python train.py --d_mlp=320 --norm_eps=1e-05 --positions="rope" --qk_norm=true
Each number is 128 + 24 x the weight over the matrix's rms, rounded and kept within 0 to 255. Layers, rows and columns count from 0. Numbers have three digits each.

# v: layer 5 attention value, 256x128, rms 0.198, rows 94-129, columns 64-127
# o: layer 5 attention output (transposed), 256x128, rms 0.176, rows 94-129, columns 64-127
# q: layer 5 attention query, 256x128, rms 0.203, rows 96-159, columns 64-127
# k: layer 5 attention key, 256x128, rms 0.198, rows 96-159, columns 64-127
v94:130113116137152146117156124110121105133132141111133156141101134141123112105153175127111112156105129103139105136131102109121156128132135100137117096086141108094100139142143114166163141122124102
o94:158167137118112099115099120144096092136149115130117087142120143100112152155123102146139163115152141133132127143149160133125080114158123128137122161161166102124126095158122138130095107116081186
v95:125076170175139125118134099165135141105108091106127105168090144083146104086107148152105092132121138130109076120112111132099131122122138132130153153102127150102124082114122111135128082094128176
o95:116115099097126131118133134107143142151147123142141091085158112152122126146104122084121131101154127110139129126148109133152120114122134105148133121122139136137126145145121152119123129130098115
q96:169106120138113119146113126112104137140119143130165104130131112115124137125132095108132145092141167107145168137158114092096110138100124125134102163142130137141154120128124158097103108116127117
k96:097119159146140101105142091121120136097119110109130131188098142129128112111078143136132131181139125186079111167110201162088127126108087130135126121069130164121112135149157128141122166102157145
q97:197108160136100128126168147124143130156128153132096118166170112110101085148164107134139161141129187128099131125132073105122087139113121124156168171126162142090145121120149114123152143123114096
k97:111114088120180105180122132109109139100087096142105156172135160118130078120121124166145109089139115116129144135139144157129117100132104134119128117119123176121151144117130119122147125125170141
q98:078136123107146147143140093131113123114164128121115128135083150125147117122095148096143126126155099148140121142100172101153134142122113132089100094148113116153127136101134094165147092126134125
k98:096117101124151126157112112115158110155150149137154104120128134142131123074156118157111133170076179142153132119121116151110133139108136110114189168142140153125113090171104107149130157133122104
q99:113165163150147123072107141113135185123127159102166100124139104131132132085107121190127120127132111137121207089137096147151116145133136138105140152146154130149135075115111105097123167143152114
k99:088121168090138147118153112164127103088151164160138163089117112107116107149104145065070108124110109169102108161143129142127151127131127112154106150148105119136125143184102140094148144118109156
q100:136118110092131118158110146101128133121114131122149130154174124149125149142092098129117139105104133140126169094135117147121103121129096139168130119153115108115124117112104146135117141130128121
k100:135153128133187155099146107126156135163136137144112113143117095120120094125154156143135120164099131182119115153141119170129110126111139141113111128115103131112111141096110162168141152123098155
q101:155127109114167133135154096158121141124115104117113089137148136096088109136162115123091142138140122150151139144112108146125186148132108164083126142129153116145128119097144073130165121138097166
k101:134127116105148132152123109124136124140147102121117150101105139118116173110111132135139138108130100091124113118126171091177142118111110128162162110108125110118149144139117116115121132173115112
q102:113154111101099157117149115117142147142139141130133105123103094116125146109113101143127093127066127143118146117077121114097124149086141116100064145127144120099127121120107167104120121130154120
k102:124102153091177087109131119157118111165115077169105142105089105149105135141147127109155164119118118078195121124125090116149138135096105128155176106091094107123097157115097069126125134113117151
q103:149164146119118128125113126128128147103146127120122101103098110129101141051139051131087124118166116149127180118151122146111128118084127096119139115142114113124154093111112111094108112128159159
k103:138135151105172103118096086134131104137123139146132148123112132125090131127127132161142160144135113130159094158111156128183183126125133121119131118120085107138110131112140107113131157134118131
q104:112164148131095114110086150107101138137147107143082133101125135122109122103122104152147121131134141122133161130163124115130140126097156121129132112146121138136146141131145140131123137106133132
k104:136123102109130071154083121121178120138127142124169123150107114152118120126144112147138153142119126133140101103101120137138125121107116156121119113137110122148152155097155109122130133162144128
q105:127149127114117099131113130112113097115113135153106145138121105105092115114118074156093129118134129144083135102113095172117122147117169087116108100150133123113114161068168117092152130141136151
k105:122107102133138117132106132149159127125140132119158097113100108138092126151137162130116142159098126107132099091122128110119127091109133129152132142138122150149149145141118115142128139167110130
q106:159103132073110114169133134128085090139127127137137117124180116121135125131145148099148131112141132140086086092163102106156103116107135149126142145130126126113129149124157169164114155120126138
k106:121078109104127126131088098133159129184104137135118110178136152107121143120180173165133137109121133142144053134105109118156126097080127145131129120096119132148100155082126119170109117145072185
q107:123125151128153106124142124123145191064142100100134142161117076159127127147124145134162142140118112130154134100116100150126153161133112133121091095133119114096165093137141087086165155108153108
k107:132155136151190125132134114177132118107141144078116161083105128103098144133111068082116125103113159105120130134133149152106153124131124119182180133132124132109129152113144110131140115112111096
q108:137151164176172131153146133139098138106111103119130109091126145165131112145104128134114123130147170124110130165128147136123156101133156136169151101111115134131123092138044079144127130126160141
k108:134132119080130095114145117155164158057127119132125168104118137104133142124096090147143082063144141130129171168134179120142142140126168089131114166199129116073160089127129177110141151098162112
q109:113131117114090140176170165106157178101136142094155093099152146162131124117163100131114126083150079153117100118194080136134165139141183140128161111151146093100148108152125146102144146152139137
k109:101117120112183094150109157136139087139117162142106131164104149145129127125185122118164151128102157129145073148142110111175125156115150167154118133097098144138114158066110122119142156100121174
q110:124120126077200131127177107153151114135119085139114137143091073110130136140110157115150102169129157112103160155117176127135127103122070109126128118108107097132115130104129096152145144130130105
k110:135148137154107133080165116135081151094155135130120105101155117103136111140093127082143121134111113138138172158146141132081143129144112122145151126131139154078138079144151128155122100105122119
q111:137107111129123105113119164112149116135055148132117158140102139119131084141142136135118149146100105102118122154106150093166087145157070140108087139107134135105147124103145148164147139105125087
k111:101101134148090118124163113062185116131147107112132123125145090148134098151108133097150082151137119108121171121137105148040087088149121140145096158175107153169119086114121121128159099109168128
q112:114121170137139134129107142095148161127124141151152134116182142132131158158121118151162175122131114132154098137087142112136105126111111131147160107149097140142107137107154097149128116136110121
k112:161167127135141145117122171118118123094138085119125137122112159100117153138106103111091102112142088080162133119148132118153104116154133122174106115094111130158120170129103123092105129131156133
q113:143108136132107109119102144121103150149141116135129131109142127146098141103141114184111120133148083138124144095189087133169127120164124104134119173136159138131103124123103162137120205117090122
k113:130165124127108154150110136109129141179111081128109156142134136121163158128127087113127134091165123113083143102126143133141090115144118175145098078104163132160145141127171138107136128140128135
q114:173118118100087165200139144134138124119124109117137105137124149090112081151147147108140110145122177132156100144111107130060138096133124120143168122141148173116132132166153118097151057119111105
k114:087145097161101109120103126070127125124110111150136152186139120129162076107122107148158088124178096138119103108142142117154125117169132108152146129114112151105136129095121118141145143115144111
q115:117150115143177145118133088131091148117124112143121102122120142101123122096114116105111156148140122151129135113132175113139129166128122175115119166132162105145156168144139136145131102167131167
k115:107186145161144070101130111123115124140104111126103133143110126143119069114121145125149101155093124104140118144132132156152150125135107125126133118142111138111119114117107104139124171093156088
q116:152117146133195147114154069104136127127148115119122130118136106125124106129120094130117119126126140120139152144140097151147185134112126132108092102151110112174153148102149090110167120127133149
k116:117068131137145088110094114111163131096133109128142155133130125124163121138125153152112129150095137129153084154131137145135151130136125111153175126139112165127160171124131090149111116120156120
q117:139119107154110137128109141161119131145104121134128146140117153156129107163135178122146148161112114119129095123115169095136122110166129149144129162117140136139119138175140128147131110125112145
k117:116168108149104141149173140123104161103174133118133123132160112119148139094111107069111113121157133117091186086140131114100114143135154135108125121118121093089129093107123156100124085135137105
q118:150127096091161111123093116109136105125098162107125171154114144143147130141143121116106160124139115124156114136125110153146101100147116151126159088118100087199091135094160092116099066145141195
k118:135110113108135123191104092080164144140139147111151125121132135111113135097153110154129128125113143144155116087092133144113114146121114144108165089110130135143165157130131105126143124185149124
q119:148149120095157094145139085103125159124135139141125118107128122112081143112139073128080093129138133176130151126096094167093147151105125132092103095107140095122141151125147103076168106134117162
k119:110104109140157111138097128144139126121155125124156132119111121143136154138131162118123155153096111116145108095121139102159151116111134124150147137107098140135161163138147099134126150177120130
q120:157146139081164112159133123117155159094123121089146132125136140130101128107140037094066141097144125183122132128165091139133140147097110126120167083099099091125145113087148093104135148142125164
k120:105120122127142092135114109134166128125153135133126130124121124132123139141130163117124126133092124142112077138131157108175143087102141136130136139123104135150142148116146117139110149149096139
q121:116107133145101133126133117130132117124106151134146138146132157129119128139124152142121144147134134134111125132106125146109159131146139117126136100137154143147095118113106122102125118137124118
k121:150139141128101168102129138154111113108132128101103117092147144134107123134112151102139109147154129112140174103153118147115132148157142098139119137119174120091121118162102155112135134122133115
q122:077166167162153117126154157102158127137117153113105111101075175090131134099105086131099159128150106142106151187139157130137128145120152085119128139164078096119120083109066127098128121114183080
k122:083158112109116102103125093155125060166122142127079103092102102183116124143066084108144115140170096138144183109142109162115133127105139092147070172171139110121152118125106176118139175076119089
q123:150100120125138151118103127136102143099125152097165108135165163099119117123137122082137117087094087119143077118153120095139075144107120123098182143098142170088110134123155100213080151161081142
k123:134141156124136086164129121127134136166115132105113125120178150104089100123131173163102135095154134122100129162088119101173119098114123132096137119135109127209086114109147091162129163156082149
q124:125156107163140171124154106143144140103128139161129131092121101119122121147096082153128101125112124114159121127071106147083143149178166084112073128161163152092108112139115118100132137141102111
k124:160133130126148106105135197139097121092142123121133114101098118183127119153112149123123127135123145085121183118154128089123130144171137108128148159151123142122121103156125149110136141110130130
q125:111117118161139100108072158119139116151099137148116154091128119148122147153099126153150131096173119091134102087166078140178105112147172122149131104083086161166151107148121126104126118128141157
k125:107124135101092139144105126097151123155085127143137087137118150146133140141155101201100089134133145153114089132069099136104122124118148149117063129180146070189131137093129127106133113126181128
q126:149161133139150137143155128113111151130137150146127121120167159098138099162117089129141129142072137196136090177141118103157124165154189157080131160137116152113088099143128165135110150132111116
k126:122115109142138035145135150157148109131181097135122118099132158144121147144128113120146121065151107106125140119152136117164075137097083154118122124120128154109095124094150167146120145092107186
q127:099120107133178169149159100159168166091151102120132139099103122142138120126095101105103094083158112141122125092133151169133139104133119117138152114119101095121144087129105096109149129176143133
k127:150171170140160107105187159142094127087139090142118115114132146121147123116135105110104104135129160155122182187174164114118159139153147099134179149121119136081146094134102166130115154080123112
v96:161127112150122118121101145158150126134149127147141149146101121130136149138128086147116164116181130169089137138133073105146143144130131126127145084104167134134184127114135123137104138129121103
o96:117114166106152112172041132099128111108113113141158114140122108106132107072103148165176128126105126110133064091111114116132135113137159152126083141147129128118104152146098109119141119092126114
v97:125122125127124187104113148168137154148198088123155171130118120106086143126135101147108171147166108149153146135170098094141125130136125100135129129080163118149127115116151086140124116137109140
o97:128082157147123151108103138152102116154134102098122143124149102131128131106122099133141125120112130134115097094085120115123145157132126151099103103172162129153139145138147160106132086102102094
v98:147091138151173149118117074123150135140152136084137148134150142120157166124135108147126103141063121146164121107104123113166147127110130112141138106105151143134148097142178113142157114122126151
o98:098125108118104087129119145147114115078135091145137156164086129117171108075174108152135123154128103132120099099099117124112132110126127166116120129086109084087133122089102150119102126123200137
v99:134183140100149109120165166123131172093107125111158080122128129132148119164139110116142123134145120110143174109156162117152202130151095163122133113160167094089095176117137117100113176156121103
o99:134125151140122153139145113126073077190105183138133120113154131119062128148083165153131124180104133086135113137091117124118077085107113144092102197149131151115123157142151162161082139068116135
v100:124111148166137165142117142115119138081146107165120140165106153144155154129102158103111123155177084153123123193138176095142131128122136115125122178157127111119125114128141149137154124152107119
o100:091120116119113131101086121140073118138107142162107078102173074111066148135107132143113123088124153073147106107116126155099155136111164119102093143157137123118119141138110152116128135125110131
v101:182126136135078096162062128139145119132141087172119143113089132088098118104104075154062142124197137144074075135098116095080119127139096152142114113164143130122084099142110195111138135126118112
o101:131146198158162164091114172067171079103099114117129078096117115111124129126096171144166156098112129106137178115128147079152167151188142104108103127159155132155124123139119060124122145148103090
v102:151153137141121127163142127085116123140113113162069154163160162098158117091114172122134116128139120151125128125095103158189148110103129132078128133117098116105186097145128154143113124140101110
o102:122139091084084161109137184129172161070088134125088094126117076098156142114129104087133158176090153200186141125128139102091134111129117160158167125130116137086090134137153106147143124119089136
v103:122095120127110089105145123141178116133121118117148108129131104097162135114161133092128096094151178106110169098111155121083128106119085133121136132130118138114164159129109108149138132087100122
o103:126156127162127157131137124100154112126117143115131151123093164147155111152117114128134154128173128170124151130144111124160107102135096088173150119116142128134146078139102131131112106160167116
v104:149138141113110098132173161089093112125113158118100093108167138121096114117131126138145100132132200084124106106119128153146115142150119129084125120138103128121129119130125112099114124102099133
o104:140128141129124171133160138097177155107107149103136134158113162142177120130135144113142145095121093160114162148164133128145102108132120101136165134089120133164132100114143113125119132183147121
v105:121166090127090162101141133144089142127096132102135115101100095165123126168120085154118186133117148178086119176138127078148107130144204137142128129108134139129088127124107131111083124146108126
o105:135106178096167104113143055148074125164150134106146127131176114164090120119129123128101118129086147031129171142137139109086104168129148131160159156149120114131111139133141143119128157102113149
v106:121096147123127080116132129137140138120111084161117055170172068136137110102133181070156105131168113112120167128127159175044170086106077136155102149138127136094138114103103126153143157143130096
o106:137161100160118157115148159111162111124120152112129116097094159136135138145088093114122119119177133156122154146143103124157102088123088114133146127104140154087153099163109122151090128132119128
v107:127141115107106175119142114109063133104133163118116125060151178124088086105105159126151129137127135149114050146150127160162085146155139116105099186157128126153126117112108132120146137149131140
o107:133140117174149175086157164154133133150135180075147155119204112170141146145172112124093098108086091058109132137159116153145125135111163123131120122099113155130142129125167102097131148146100122
v108:147092139090175122122132095136089154139148112074158124104144170136114105119116166132103141130115143091134112124121074158145131116104105103128160139069145157169159112132161060169129146116126135
o108:127113103123126110162128165141196149105113131107144196156136088158185140061164092115139107091136116148139117104133099169113138115084120128116121111132063132120139100117157112060131088121160129
v109:132128160100167070123137110100131124105105140033190131149123118090108108109144124094136084081152208093172174086119100150154110119174109154115123129153131143121128128087176088123129112115135173
o109:144090103109118117146108147113155109144095128153126162132109142156164099139194125176131179151124101176140106122116080157154121127093086118138152119077098146182145166104187146113139098139216173
v110:118126154161084126103147155119140093090120129127137158138158143101131154117135081138148146106124166141144157130138152127170166149152123105110108142127139119088161118128174140140099146100093128
o110:124162154173094159060098127097123118130120131147113120153100195134167112138151160170157122127131067145121093142143137104180093108145098120160116169096189102148147128124104168157118133127185136
v111:162097115104139055127128114134132125142140132110138119130143097121112120129157113151118108117118158069131160103098102155132129099112092131115171080099133161097131145127125086128087134124117134
o111:164143142122151115182156126087180124095106100102133133137064152123187116112110132095133166117169134207150149152137104136141135116133095126169158114130101123129139117133136128119125114112160139
v112:117134123155094165118087134116140087146143133173101186114136138109119177116126075169142147145085097211142119172139143126205131147137167117140131104099134129128125113117126154117136104138131118
o112:115129126138137109102106112170089129097169104138145129133090144113139104131153152121113106140101119119138070113126144107117152152142158173141131143128152096106130157104103168160134149090139132
v113:162153142144136193121127135117160146149119147112112124124148152126135121147140133152133128159175104161171144133140092130125112140110105138118147153132158117129164089137124104153181100155136104
o113:094096117107114141149081178183091112123111158137097169120124074157142144128117095118134142139070119122119081103111105126112144101124139186098125077094116149107097134126150148125118126099131135
v114:100135133121115126098138163086144118099124118117147130120134132112123136121119117111157081140105126128146166131137168161176175133141119119131096133167151118110113170102126143105125140149118135
o114:144131112187126154066121105145082113180115156149139117106142176105097118183120145145111135168120111081139110138099135119126115102133111146137103172125145146121155149118149161189101153126120121
v115:138123123144132161160123145122121139134160126106103152131088170134116143144115119163068136140131108099158081091130170047141080146125143128134133122162119115133122133175141151120130105097108151
o115:098102175106102132125133091138120135128116101140089084138170096090099146125131169143146162116125146124136156113107174120111163161165141123096126116162143108160085131093123119083149140176121123
v116:124109163160163120170115138086121109120161137118114149144131188121131151113112125146091103150111113121152090113087174089140099126115122124135159094155113151146101155150140169094170096088125164
o116:104120116116112118133131117127128137106126100172122111142102127086135136138161171133134135125148125145141141099120157145127156140140134119105128123138123093136132126084102138117143140169174138
v117:147129106110093069141113110147113116129106146140148127171109079114104102119148133093138126121207156151069120157113066167096100123121109116090097135116124142142149082083115141141094150141159113
o117:170140129094177113180095156085170133110120118116157126095128119154152127111115111145130133098122133141120115123144080158165137143118147119134132129120112143158133143180121078093160117130105131
v118:135127121102133103130139154103141147138134073117154137090092166118088147105144147130092078135148141067149118063135129136087125122119101116115095133154138127118106161148119118102135104127115160
o118:138104141147127180120140123124125127131126136117111119121162144110109133132109121106115169123158120141134195118103154142127150109138111110118098105146135151166148133117156116112125101174073104
v119:138122146121146211106141132120143157141160104088163153084115155096090158122153084136097105145161124145165108108159128091116106134138121113126120130119142110163138144111151082124155115102110139
o119:117079152141118166115107132180069114157143128120123148134142118138102123132132121126110124143108116113117117074080129156122139156133138129086119107142142122155132148110150149113135094158144107
v120:150119149140128098152119118124120125148121139145081075105167147144126111108095150145113124138129130091129100095089124148051138127105098121124128120148133122124113112141104127145142137110112118
o120:127144133145110143114154164109196135103113119105118121148105141128162145115119130111158133102166112155117183150156150095144123103158115125123140121104117147112134088108121091128110151153133118
v121:156127165100172102168126075096112161122115137151124086113173114129138112145122109152150093172124102131121108120081138152082186079091091135167126100128154135097086111136113139118142140151138082
o121:127131123142134121129181193120126090090112146103143120130077124116122143082122142096121092132156124102122177157114108141110107107134109139089129153087089106047145107122125112145063160104177140
v122:133146120143102138120104147136124122103124144152146136132144116128134117137121109125160135124115098213101139146142111152135148132142138135134102132138147097106132130110129158130105128174155110
o122:147145120113147119133090139137097115144136149133134121112137117124103121122128124140117120133109117100125074125136109127140124129125156171119106144118136136108134174156125143126140149067097137
v123:105148139131143141142128194103079124120125145099132142130117163145111126156101140152144156154086127088184114119142149133252138162159155124102140115118143138136119135142165152104095112123119119
o123:137093108107075113124149077164144177142118139157127114135158132101126140131149177156150125140088097094145113150113181125118123140098117156120113170149101124163114153104164149135126139146119166
v124:139100169095156084150148143063077130107159167164120142113113167128143123149091145096162076122119118063119123095118103183179202138112110090123146114116147110129126193119152125123138169099091151
o124:117113093142122119140151139111129155108086171118170096143163159100134142108104175124135108097139111102152147176115140152094110081085147103105059174171097177112166113140150118144118098159154106
v125:138106109135114123140131129194147112143152105155080104087168159148105116094120142167130150141100133135126109097117106144064124136110120120127139113132148159131116136157094120133127140122151100
o125:135164137152137167139142183109187141122157127107134150134093147116177137119117103104154110120160115174106137118143144127162130115153110145133115089119141130124135080137108100118144132131104110
v126:102158127131131153116131147110081142107081128112154143133104103129140115141130154104127124101153119132130131163134132120139100134162150133115115168150088119134137119117136147119114105148136149
o126:141101115100125111124117087156080131174131145141110126107173094155047132151133120126081147144095138090140130116134142138118137156090142142119144132139113131153112190135166141128153124116099145
v127:133104105134095120123116122134079104100114157132105107106194151174148120122124165101176144145106108168124107164121140177127095114106130087122107157117133139147146123117115151154128138114129122
o127:145159085125135124128122131148171159112146139118141149120130128166163149128142094123096091080146107108118119149176111148144133103102153144147144126092100141102150099151091130078141150127126153
q128:105107106122113125184116139126135149156071132124113153092146100111120159130121137175100143130123112134126102152125075151116150101143137143116123130167149123133112130147110115124126149143103110
k128:108119118143124128137123139143061183175117108129115145130145128129142097148112117023144126134131136173123118069103103186141133160125122154132124137121159136180115129158155111128143125134164125
q129:100126139110129116123153143090141145147083183120113156137108148141095094075124106112115127078116160129105109111141112154132108102141136141156179117125116184125079154104140131104131101174118139
k129:133086091085129163167092146127135094105165147141109147151110144131164107151090115100125195096120105146121068159131115158098156134108131108135161111140170113176109123167132116098117130101118122
q130:124140127119166071117144090138139115112124181128104121116102111084112109120124081133142151099141135117102151144113113147110122142133105126156171118180165113115125171121161081146101163134116143
k130:134108114110145116119125147129163102157173121121129135117156106138121131147116106132103178142115153130140147105092085142102098138115092076134222107154173107129114109117144129100144122125143123
q131:078130139151099127140100115155151086082129112149118113121133149165129139091115137115133126148134114144138104131127145105152149103109169126149127162079121111122137127128133113145121136082130113
k131:099188121122128105150111109178152156144113125111123137099122104144124147136089149094122139136173142102137123112121128143127117088150143093118089117118144156143138126119152142136122128131153144
q132:079112126106139127137151089132146155124103098139137125124157111164104095145104134137102091117147121157090124135139126115137151068121147116139092191151127138107149104080120157139127130124150114
k132:111121084112112130131125142132131124095144139122096140171131153159158143116106157089131103130125104115109128139127130155087111104130178129156123141135168134118125136089114152141129107089115148
q133:108124096099127136132129092147103106137125140130126131135122101137131115128127167175133130152140172150165153154129125099160113117125144084132128166145149141103133095128092162153140148164127078
k133:146135096129116166102123139144102181133108104088091125161157124148129131142117156122170096118130123138119116133138142158116123108142156164140115127104156123114139145113132133121113102095130134
q134:111137121156125123099132126116108144125131154142114134112103135131137099144084131137139144134161152123159089172121141111125118110148147108139128133121136136106142106100099142116126095165137126
k134:103094091114120135129088127153141126134139110106136110119147110112138143134157139135145126129165134122095104104118103158091149112119163133095121148130141151159150149133109141142135110117149065
q135:139103143139104114137103134126146158141130105109138125146149098134144149157145060149126151108100127151100123102126119184138148138129154107133108117126135112116113122127167139106108123076142104
k135:136129149102112190115170089106126138086153156168134153105134150130119085139119110186123145117130110126102138145128129098138120146092139091106164146086145117090144142148149153128153160125112152
q136:131178130126109142142141145146162141101115074174111131148111137177131097153133131154115101158104101164117094138120160129116128099096125166119087190179135141105129145101127176173147083108151109
k136:161126100175112075122137114121133154125133108129110139121112120150165098129110136118129136104118133104171099151126144119139139137127151155135127108158141138148082136118155118080134114147120140
q137:124114116114144094101093093108116109116124135110126126083133163079118113185094077142120105118142137097196163102123099118102135125167121128148164136142159116202140123122131113123088096118106158
k137:155126159110125134122149189137109094138113127105156148145121109112134154161148134157117143155117153144130161110122101127116097131120110170123167114128149155104161112095112131137121131105153113
q138:156121130111132125138159143149175160129115072167109140139098099144148152114142127126138108135102105163121113142107155143130116121095082139097064178153117110105120149104134155179140113106137135
k138:127133119159168119125107126174121094115148129121097173140068144071162118111139155103125067098136163121138116180137149128098162141147148135180130144119088095103140124109092136112141143139115141
q139:137116161149119130130115157153095139144169139102136133107150084146117152081168145139099131075142176150098138176122142120161110130110196094126130090104086123090113110110099137141138155155160117
k139:140147142088107128109079101101132166126147154174107101094142120165114134152129152148090121120116095135129115147119125090134187144092143128124093154127097130116154132122138110120115172124142154
q140:128145148128076134118133136155101135150106080100129063127135103154109117099115135104133132115144159126092103121151152127086159128122182127113169088093147175126162107132068104086157121148165103
k140:171153093142083158112180126136127166156130151156146100144157121201136113157103176129163169129126111166152152151114134125158133111157127122102157153108150136106128108170173064153152117148151104
q141:167137114156134117125128122133118125125125112111126140087131158120138073140092088177127093140169144105169135138115125132138132118153137132125125165145120159177155115133118147127079090153128124
k141:165172091144141133090147171157086126187142132140117155140166108147131112130167154120094140131107134122125127127112120128130103098143132131093153111141122124106131163118136137129165108154131132
q142:150085107170116150103068130136116090119110098120124122106152134116120128151124124157113110123150138131123124136107116151184128142113166077128121103084120170179139114146109147072111130162111125
k142:146141093124077171109184138128131167116166118169154166080137079134112140178118200112152184132116109157111127127100155102157105101133118100060118115115165164097136100139165126129131085139148113
q143:146083163088132106122117076104148120107108142143128092119143120084071095158115137118106152120129122105130164132147074093107135133163118127141166121141172112147107129103126113134099123126111167
k143:115095150092138148140124154113145099117098112063114114136110138144157130127149086135117121142131131129123171089136119148097117149145129121132138109121146132148131111099091147114115125118142081
q144:180144119099139156119169134152137150101126119139131112121089098111180082108105120115115137152120148153153161104132174141109109152104161132124130150142168132104095155118122160138143126133148122
k144:100130107116140118129135135157130113128154136101094148134162128119135158158089130105151142134147119138132116121100087170162130094126115141138119131146184139155110110136170134092113126092149104
q145:172105114138144145097139158119102101135139069130125158099084136131178150108147115113140134168120144140190101113074154100140082166101141116147118130130099131133107159110110163127188140169137148
k145:122137128134129129096164145151179150114125126103130091118129101115126169158149164184140121113134097111124086173151156104130115110094125097149114126119147152114129092092109156183102115142139092
q146:128148149149149156142112123099115120117131141131131164120081162150172155099150123134134110115109158143152131068080143124128114119119178129134128113108085141139115130135093151112164103178158135
k146:106174110105147081126136116141133147124123106109101105142139112161119146123131162146153099112138096100124087136157124127118089123146131126140092129129127126110137105114145165126072120095147140
q147:112126106135072102159118148121134173128116162144093133137104140126131157143129114136114076114128105153102094120104118138113109102141167137119115106116134130149170140106105095163158112073129132
k147:130091110105141146157096153091111125146099117107128121165131160180157136123146146184128139131130103149120129137160133095113118166138165127095120118125107139162116127116115144153122132119125106
q148:096142116173142130153110169118157158136137131139104107117112147115176149125115160137123114157116089134129108122115148150099102067111119142144113137167128152108175140175119137139157120104135096
k148:104104092119099144128132137128125132151114136135129095120165127160131108149163118167140147115136149128120152152159123136125146146127168125124124151112140146162112109096126122138088129140146090
q149:116165116155155139117151141152148132105169134160100127131128168152132138101138153107123116136133123134137094150102175107171072114109080141113146135139085122075118132123153147178159100160116128
k149:119131087170133079136120145157141123179133091117115115120148108164125151127156154116131131113106129096112101160125124117126138122146125133127126118135120149151132149111124111134113131128135119
q150:103162118168157164086156170108131121128139108114148147143151095159146129108127091097139133134138110140114112150141151131151100121102148127136127109120087088088100115090142097154111164123124098
k150:096115072122099118098107083107132134136142145189145087153149129162097141148122090105126139120091126114134147135130135075145149144110131115107133139169118104139102154097154103115115123133115128
q151:083128102100112126133114090131147120123109135115113111085165161124106099142136140148116124130126155116164157141143122111111132113169086130146141112131162169151149105136162113140145119137123107
k151:127136123115103166150119170128119114134129131124143151131133109158143117143085142144129132136128115148113128132128127123090106098118140109136120132069139151116161127122101135131128150089138063
q152:146130137149107110139139147168176157128129105147110153181089122115122126092136131125117142129101085157114103119097124159127124122130100143121144138148151121107098143102155135186139102080160110
k152:149129152155142138144111150149161101098123152096088176132104151127129105104092161120116144113127147121132098154132134153087112122153146091152148080126124118118151142150123153123173119104096126
q153:117124101106131102130116100103110112096133157116111119074133168108107110150094105139130092142152135110174152137110133124120137120175064143129152134136163157168146137135144140124133087140119168
k153:126113113168178111121147197144156085186074087075100145158137117132148152113140131129146140133112149129142108090089109136154090105161085135103130082157147139143124140086115131105112131138135105
q154:129112125088120105139091069115144121115114129125126084110149133122122125167142157113133145136139122122137169127129102127143147133158078123140142108098182150141152115131166112107117154109106144
k154:148126154098128167127127152125167140147113135118123111110114099160130136144130099132120138162128141164113118094102139141124095103168100117127117070115171122142148128144121139134155140106119098
q155:149101113117106111111146165142101164129129124153147144146123116175136131146123099156129109145119101114140094097128167127110119123110146120116082155134066139131152136105098143151144124125144106
k155:186123110168102123148064126125125160098135136130109143166120132099143117123112139127133147095150144114146120164118115138153134127141165131102147138146081108149111127138148118116163104160128155
q156:062146117091126150136123112127115155140125162095136130112148145138127124115131165127134129166119172171106140135139099132133119091145097145134175114090159126116156141152175092133146152124093113
k156:084136162108132150130075154111153181124105137120124113110104097132148157136122100140128130209160085182138082133126096152137107127151101135179085115124147133161156134133116111148119145123133142
q157:142093131083113133124123060118179136088122097161119100131135136118108104167134142141104121147107095144129153124116109116138120141133089154086095150109183143154144130119165135152127103127098166
k157:129108159115164176122115152123190107149126120089101146102081101167139129131141119131090136154130133139116120083106134156119102132160096126104129073125137138147126146109117178118173120121103098
q158:200071166148129098107090156122115107114129109087113116143137150077114134159130130115127156115148115118125122109127106124147112130103156057114118143144152110138090098083100144127105144113117173
k158:129073114111074129188139134110147120123164133113105137089176108104093153143129116087169165110105146107127153123083101126132112115115143128081149085174162154161125126085167151093157091104107126
q159:107138207153124110126114144119124102124116154129082139105106133092093103078075115119122142116162095116153129103123104099111151123146162157134151127201130144159117163135063114138097111108139165
k159:135131113130157092118169155114111100130094106075119144121155186117132118150142157112133135119117136097156152134166116127127140118151138142115182169174151145133101083091143164117043118129170133
v128:141111146107092105138120098129107124120133112140133159137113154138109107100144126121136120141159107121144113097116122111125109097129123153123144135108112130138153100121140086114129090121145130
o128:144202111156133146114166118116155175091121103122120133123147119134124117150107145128102124120109122146143151134137158123121152165124126122109118144150103147104145168109150137153145150130127131
v129:159173083108107175155141134120127123118159163121126118133115141146115133145154104148158149109131153141131130134135154099150118086118156079138110108153151105112154114089091129179139149108138097
o129:151117140109109129122117137133152132116103092130154132148096091087147131116111119123097134201103114160139116135159115139120108164141157156159126155150102114135117126133142138126128111131118091